{
  "n_head": 4,
  "head_dim": 32,
  "bias": "none",
  "parallel_block": false,
  "init": "normal",
  "optimizer": "adamw",
  "beta2": 0.95,
  "grad_clip": 1.0,
  "decay_shape": "linear",
  "final_lr_fraction": 0.0,
  "seq_len": 512
}
Each number is 128 + 32 x the weight over the matrix's rms, rounded and kept within 0 to 255. Layers, rows and columns count from 0. Numbers have three digits each.

# q: layer 3 attention query, 128x128, rms 0.0592, rows 18-31,50-63, columns 0-127
# k: layer 3 attention key, 64x128, rms 0.0561, rows 18-31, columns 0-127
# v: layer 3 attention value, 64x128, rms 0.0626, rows 0-2, columns 0-127
# o: layer 3 attention output (transposed), 128x128, rms 0.142, rows 0-1,32-33, columns 0-127
q18:180090163146154111102103129161121099108132105143155140127130125086171115108112141168116122115104139110086130180130104166154162118183141090137109144115118150116117109104133094085117155146145117126110124121154136119151067123159157123074157140092124115115118136119154110123146109133158152108151162117134116086118119122141144168118136118169129118134104140115109118111142127151114166114121
q50:141106161071180128164106167153102140101187155200156161089149099120112119153142083147119165103091119121081108138111110160191065081109170111163165135155096135094138105069153088060179122139128058152123123082166168108114096102119174039126179115075118091158101129125170135191122106078098145126179176134162113091122137167141188150165142160155137155108186177138139083122136129094187151127126
k18:131123149147091143110130151130149127074116121122204139134114152130121094101131146090028120130115154102114113182156162133145151147110113102141044081125101149127141134181080103136162171144155176099177166172185133150111145147165133101063073153178172154110129120129183097145173097113147172133097097093143131105118145123084118122130130132152137126138103121131141130170139120128113132126108
q19:162134120134131120109174075130118171115107106126140146149113186100189116123121090123113160124105101166121104142043157140097162103195112136127118157175116108135164139114117105130101120111131072136166084124080106132149086093110125126169115119114105141142115167107082149121102072198124135166093190146159155130098159115142104174187119103160156119127158118069192137153068101104127155118164
q51:169128093132115164111198135114117132168143144157107118158106116146101116127159117104084102147122077116143117078077134065117143131175150138229173113127158171191089078086105126148130112134050134115119063133114178093128072093107128126147119107173145130129091082148102074142164091170162087121111123158167189160142173125128134161176108083203079123133119125098166125124083158104090182161170
k19:144129121118149122134133081074078206143060145146137133142122144106122118151185151106095111107119112175142171164081118129061132153134157145129119149195156113141139140122120098133143134152188129133131059136110053127172155134104115154182126124137146097113126050112059104136094120138087128106137175131192158168125101097139075101127142099166140118123143090129100081146142167127099131140152
q20:170144114115135135124164095140101167144143135083130148129139138130148154140109109100119136079111080161140093192076130139142120104150124115131181126172105115137146117109105127102101116149100089133141095120157144122133109085101123107143149135126098104157141143143069119107096112166120126104160156097150155123094154120091156155143127130115149142095127135093203143136090141144119151132134
q52:150162101141100166118121074096097119145107121084106117131093133172142126123138125071060098088115110086150080150161161097163166140130130106193170133177111176187075151062120123166181112152084183154099060129155153139126126107119125073176159137174126096091137093127141143131130057103153141114121085174208161114110159083114134060126135041247123104114161082088048137130101170125137164185152
k20:104181126095151118175151126122098106102141092146133124136135115087134117179148097162142136115146089119116205146132114078067118127114159104063143119133177099122083135127124121127156089126123102162104150134129077158133177109126087151159122139136106108147153079143081122131108089155060103139123124150121113180153154112145082090114092109164134132128150098141102087083139166160123127121171
q21:071123128122110113136134193123150107148137169074152106119157152126122143092071133141132141132128094138106129161249147089103134152080103121135160165109102104096104108138165111103113154125139156143148172155139125125128125188124128143095131106136128152099106126128225115127141146051131137129166039092087136138132122113092154095148171160106137099147120106143043171110103138145161112152116
q53:102140130135124088165084160114114123105091135136139159083108223099164143108090089173108156101089080134148141156163118124132165166104072168055091219163099098131176140057108076167093142157135151157132117118163077226190142076162118109127142139115066122154093145166149178132126122123096179149130074119129080181105116153094106109140146110129180071160156079111119079105093081138143156103112
k21:111091079127080086114121151161178061129131124152129143175154125103111131123155131166112121131163187157069083126158140119111131116121141067149078085123076141158172149165121174101069129139084191079153107133090194106135147141149183105070147135121143184082096091143193058085118151084094117105108102151085145075154135163098107083109141162127161117126084204143108132130135124119120135107132
q22:154126113085152111117122122119085197131134156144142144111176148117132184159119130121107133142090149155103109190028107156133088115202130144077138171175114060148082108106130104098094121121089065124133113081184102120160133127113111127165149158135103095153169093152090125180074046193069163123112196173201116124104080138139143186179116138165161137051146110127164142124081152108136124121177
q54:137123140096083097122152131160131165149169144139161139089125077143152178132111148094088101074135192116145105171194167101110138152152133095174133080214088177148114098135072142109198100166109133140152115115198167126112120144158111047083123118113139127108116127106159088128191111140121142111097091146104148081148148107115139117101137133209103145042092136104120076140109147147105166176162
k22:122141175101195163114151090111119136145165156081187110152106130091133140159116098152046153108081099099113133160115108160066143120113154140089181144162153119105087123107130111124110139133166177145142116123192079133109147115136078112128189178162086119096146108162092128141108143139158166091166125144081123106206114136107183118191078198150123122158166085095136085053111135114120122118141
q23:159105127073111112128163099089098200129131132149164149130162157094161180157130107088135113126110100176148145162017128156107066118190192130163105222148117059165110093098105076161117106108106030171130086120134091128150159090111093136173125133113124113167153137118066159179073094195102159129088242130164148138126150119134159174177099137128157132084176094111219128156060133096117143062174
q55:103154110174103105168178110141103236178136142158135163120135124095139160147140186043148064116146116107185128155112135069123170178166151159210109107145124194190130112141089156140139118154071160156159104061123142099099141159092116092118103137105147139135107120156093085157153084179133098120132077189191181107117133091080128125088097090192079119065089116172101090123105136150130124152163
k23:161123122104130116145100092089110167126168155103199100133148132140124143187161077130020159104117085152150140169090056160135092123108134186090135172132146117130134103108119165183105138121173099141159066130168083178128128066120087121225152190124119159128136072134052154170123136154088140101143162131120138132131104166137094127174066168165159130123197104084143119137100137092124114133115
q24:078115113148116126110170166143152108141149145104136124118139115107136103109114141110132117118121116142113146134196115100109139137121141124130181141108128150110096115146148141119149132120145157125146147143133106190148135170097110134128127131117131168097123120125191131146128124066126118139122053114120106158139112115135124092121145132109107093170137144133093105106138131133136142172147
q56:091112147120167138160095147156082191113083118118109181072085204094127144131116124120102183104093103126159147198141129119160160129089086144010099171138111121093195125097137103153120125133165117130144150114136109175152177098151135093144139146104104112226093129140174150163116138096109144143188139087128064181126157150090069145146169137152177066156125090132119088097131075144105165113078
k24:142095110107052081141132128150156085100133171159130129169130143149112151116113146129130119137171167142087081134179128120134126153159151100136069082135095148117141150180130151124100146125088163092153149112131159140114123156139174124088149144126124170066107128138192090124126082087136106131117097101087176079123106117098104099112145129107150121127159212135134151113099140116129102117127
q25:160084158094145084121161147197111128130104159156137187078142132086142161102098085181147151118139145123103168132074093153114146130182103109111156171092107137122057121121167091121088152106105062169146155091151144093131162089156178156075108123119088101172081136192135140142085087176134141137167204092135093107139077138094130186200136144095148114121127110120170118111107095095106160027095
q57:142096147178096000167151117153111186138126203151177215124162151072093123139172120141166148141147136171142183126072079113088086179187239159087077189126091056156144102162065099126121135134117081147113127065161083126102193095156114071038120143088119140143080137115135101088134133191113121133187174089153125119170078124073122205148114164118056149120129111129237110119134046078118108018138
k25:185117104123104123059129113080103134145143140113146115156154101115120123132144143096000140119145167129106103200115152145170131173153114125184087162128130142143178058158100183125127169149137178089240087139114166093125154118158129153117098198144133181085067091136115060166109129094150080107102166112134131041119083169119184139172131143145165146093076166090138150163082110123110134131119
q26:095192104140096146154153168143148156125093128062100124158063106175103112107143144141135114142160042090115136100203146145149120139029092106127117116117141156119149120168121166163134152140136227147107153130130163145153187171162135140103098121155126142091135079135146129130156157059104131119082036139143130196123150121111131043102142145116097112124110137146080113126142162113118098154138
q58:091156108129083179109121088092134134132120079035101078126081112142124158103164140097110092140194067100145119117171160102119153095097136107159164118133127128199151106165157172194098125113096157122064166163105150146135099145139117255184092121236149160127198070098060134109132159083138134159064095180120103138108161132122114069094124077108139114068183109108074149116156192112171108143123
k26:102145123113096100165138137163156106165090090125083144110129154094123131167123150140255111135160100089131198099114167095090132092146100104130205162122133097144077130064142134157085107113128060175039170146087134112145119131096099118144124059107122134128131140124104132103144127175092117122122126150055107153143146127162087145097131170102127149170130036115134106105153153153148115131154
q27:138142055164078122139131128096088108102137094129104119141118085139164131117148154080112069171153135132180092092158157129159116180149122107136144100085170182119142137180169140141168105131143179129077114109152142151163084119148125168176114135158124124082125117116137127120147129093165133165091051155123066129127134115138142055106121085138077106180155162128072112154158137161146115169149
q59:115143168127148164091114130118158095142205144116109106118128089165107109125148106183161146112151094165129139046069076158122081095142182077141142112076162056138163123191112144064162166105162047135086169142107094115096080109100134131153123120149101123150119154125074116118127140140123110115123229115138103109154120128158176174135106101062105189135161119144172140166163130081108085064123
k27:172096151147122152119146096073138192089101118095148139118130178144152099129143150120193104188086177108191106113139180118111147135147133145197080109079115128126196104142113122132147163079128081144081107115093127111117109143104138095137140081127139160101080209095155178069166116149180093089111162123148130095099178101100108178094166078082099158172115109139181116115117141115139140129090
q28:051183105094109120128141189130133119129120147122090106141109096133103143108153157129101117162163112126139138105217129146139105172045093127114095111118148152119133138139117157195157118109101224123128129115149153151129196181123091172107113126154139129110138099132165105130111169046097124105107027113131077148150119147124163031114131162090122131120104140183026133132157183129124094124131
q60:127159157136062158131082097083139123146130092032100086117104133106171157108137149111113121125164082124187170142191174113123149128086084117045151121157147173137193119165131125176142093102186139179108134087143075209117181134176126149209131135154114130152174108083100131094152132103108129152098073165106140101142110110126079041124147109141077052114141135091096156167147175114137101135120
k28:128125127118137082194150171158152101122107107110126113157132145046128117124143083161255105102156127048136154097157122153085160082112131123107168088082138118153104120105150139145090094100081130170067187182117125107115130123110105087143142088143106130129096109148141137058144167180110108137147131188081131144199149165178129142121119155083135141136120101126142141089142113149148114134146
q29:158084172136131111116074142147112139110150113143192125101147147115130126147108098168170124086085181137088151149114109130117151080194144124116128154152089135089075116098116094130070130138138057138123122158145110075136084095102112086093163106084105116154093158145126126152146133155163184064138173143118122085152100103121122179140100099153108162150142127111193132109142093144131188076137
q61:127075154061165070184066187168085165114149134233136193091186107094156144157077093111134103090094184130101140168109121154145082099158148108152094180098104107084116091056151082114099109108089092134157147112177185124146124092133152096097136161069063113164092137141223136179097101135093174078199168127123102141149123148111156182154134161133162170064159107123167079093080065146147179150154
k29:170119127130097128057129138158133103100163167116202112132108105176128135116119134087000136135128130168103127158154121122154105176080124082156130161124093146141133072156143120093160158185154169086217107125189115166119125146176127111118135136112160148083091192145161070205135144098172169116093089100171143059055124126107114116126137198142174112073122163135141127180120103120118136117092
q30:092190070138062116155158110090094147133114126094095106161097125111107155159177138063118134156151087147170105101084147115152095133056124121119102150134178104130165139157117158179136118131112142127131115135122122135145152101111105146175057092176126107167135118131068114136132110113114137158079113146167130157112164117118110085133128119099125128111146090093143146160122153120132080129173
q62:129188117154055174134176096090145088125144030045069069169047096155122171123200144064142098169147068180182100106152181030128162165128106157154112094135192207198156131146091121162145095171138154123083088154092140140107129128084131160172094136205160137102176101117110066101190082129161106167051061168151235109130149060148071022108101087151064050156132109124079185159109176107116138165137
k30:149136097104162115205111110127135183102114116108147121136141116083142109172152108152247111096129102100135182103101114131096110082142138141111173120134179109169110159074117158169107100109104048166034128148101068155140128107104091111194154125100128096186129123116080201094087142194084075139154167182107095144168128169164099143119091101084130131122146067145133092110150158127132096112127
q31:114178095105096134147125146106134124155152128134076081177118102148134127128164148072124092092138114135147153121107136104094101165081126141114095134154146129141144128165116152134139118169148130125114112162112104140137152112096091150157111118156106122131187115125087097133123120105095094140106109137176178124142136112098125120105104154131130125109102111122140139197147139112107119108158
q63:149162116134122231091120081109141072114083091084047004152087091198112140135133133072133134148113142144112065156180179125169145134095113118093061071147163170155147163132166124162148062123161157127102160169088128151143114156110129150170113134187154124076203084072085086102165050041190104113068050158118166105118101077156083049122161131147129101167177159133047164178142200134136142165130
k31:095126135096129134181155114133108123114134107139115123084108140105136105164150116138254131101111091059161166095120119103117152078139135111085184109147169085125098170110124136145141103112130085212072192148136088160142118108120118146183131100128114064168137103125102200085107137123076114133146120191105133168122203117151101115143091095101135124115161107116126122122171119145131118156115
v0:135124134151156108115147131128172086090134110150149133130145165132136106135154135116123119103120105041126130144147146158103158117130164115131163125087132097123172078135085127122165109125085124153146146166128098142152139119140094185129087077128146107134125137085131126115167143128137073123099124132143112142128167134092143150112119142110135152092112151127131098116155140159155115120164
o0:139123107134125119153125164112115188081114128099145144096107085132077183135126160139078086152151147122154125157140142079119115131083113131121108128136091126086111114106135102125172147126137127123136130138128117124125154123165110122164133143127131112122146205146117141144075145116127134121136143124098144161132100146155127138154137132150110117132130101146087133086149098129131139144125
o32:170139130149114125081141158100140172159075159163102157173123103107123203115133110111086112149091165168134098135127125089063103132112122112099110114164153161134103116153115132148129164141122173101116127107131120166128134089090168106139072110143135115099142238140127172148112113130113166071139110103117142138163090152143123108135123121144124122118137117127073146094149126095123148138114
v1:101183145118118120131132130172175109127154150160098129135129145150157112136159129113115164063178131119136140131176128126128114150101139136095130104130135127115160122173071132115157137120061119175118168153131118104128159129116102134145074189145150088168207128099128108123143170128121095150119089084143152132144125095108083141111162117093121113040119112141113106174136121072138105126166
o1:150162130152080133147134181037102148069085136096171163131095119125087201169156142157102076171108131140133111142126153109143088153058093133133109148143128131114131125057134148159121165099166112117145109118101131101160143183149076154162163105124062112124135081137101123142101122110101135110144145164092132140113132150150177134143136163128142124141127175145073154069144126169102125146116
o33:137116125130083109121124100072108090176078168155089196165099167141142175103114100148110148128191121168126161132154078139114187113134108138110131162158133096185115098144108124145088121145153204146074118130112106169140191093114132124111135111146087132104169203158126174106100147137141138073133076114118110161119143151105151088159152093112135094136134098087089140123104143086097139136135
v2:085127160111187143124118125129092152143128175098129104101124147122107105120137116148106117147117110063138119110149142160155150082137103118145177130089074126081100111083162117134201150084154114162114195091176149107108137104137124169104135107162114116160139092149142176120077162118104115133120142179132127111131149146147165141148162117061119167141160117132105140136115138073236143142136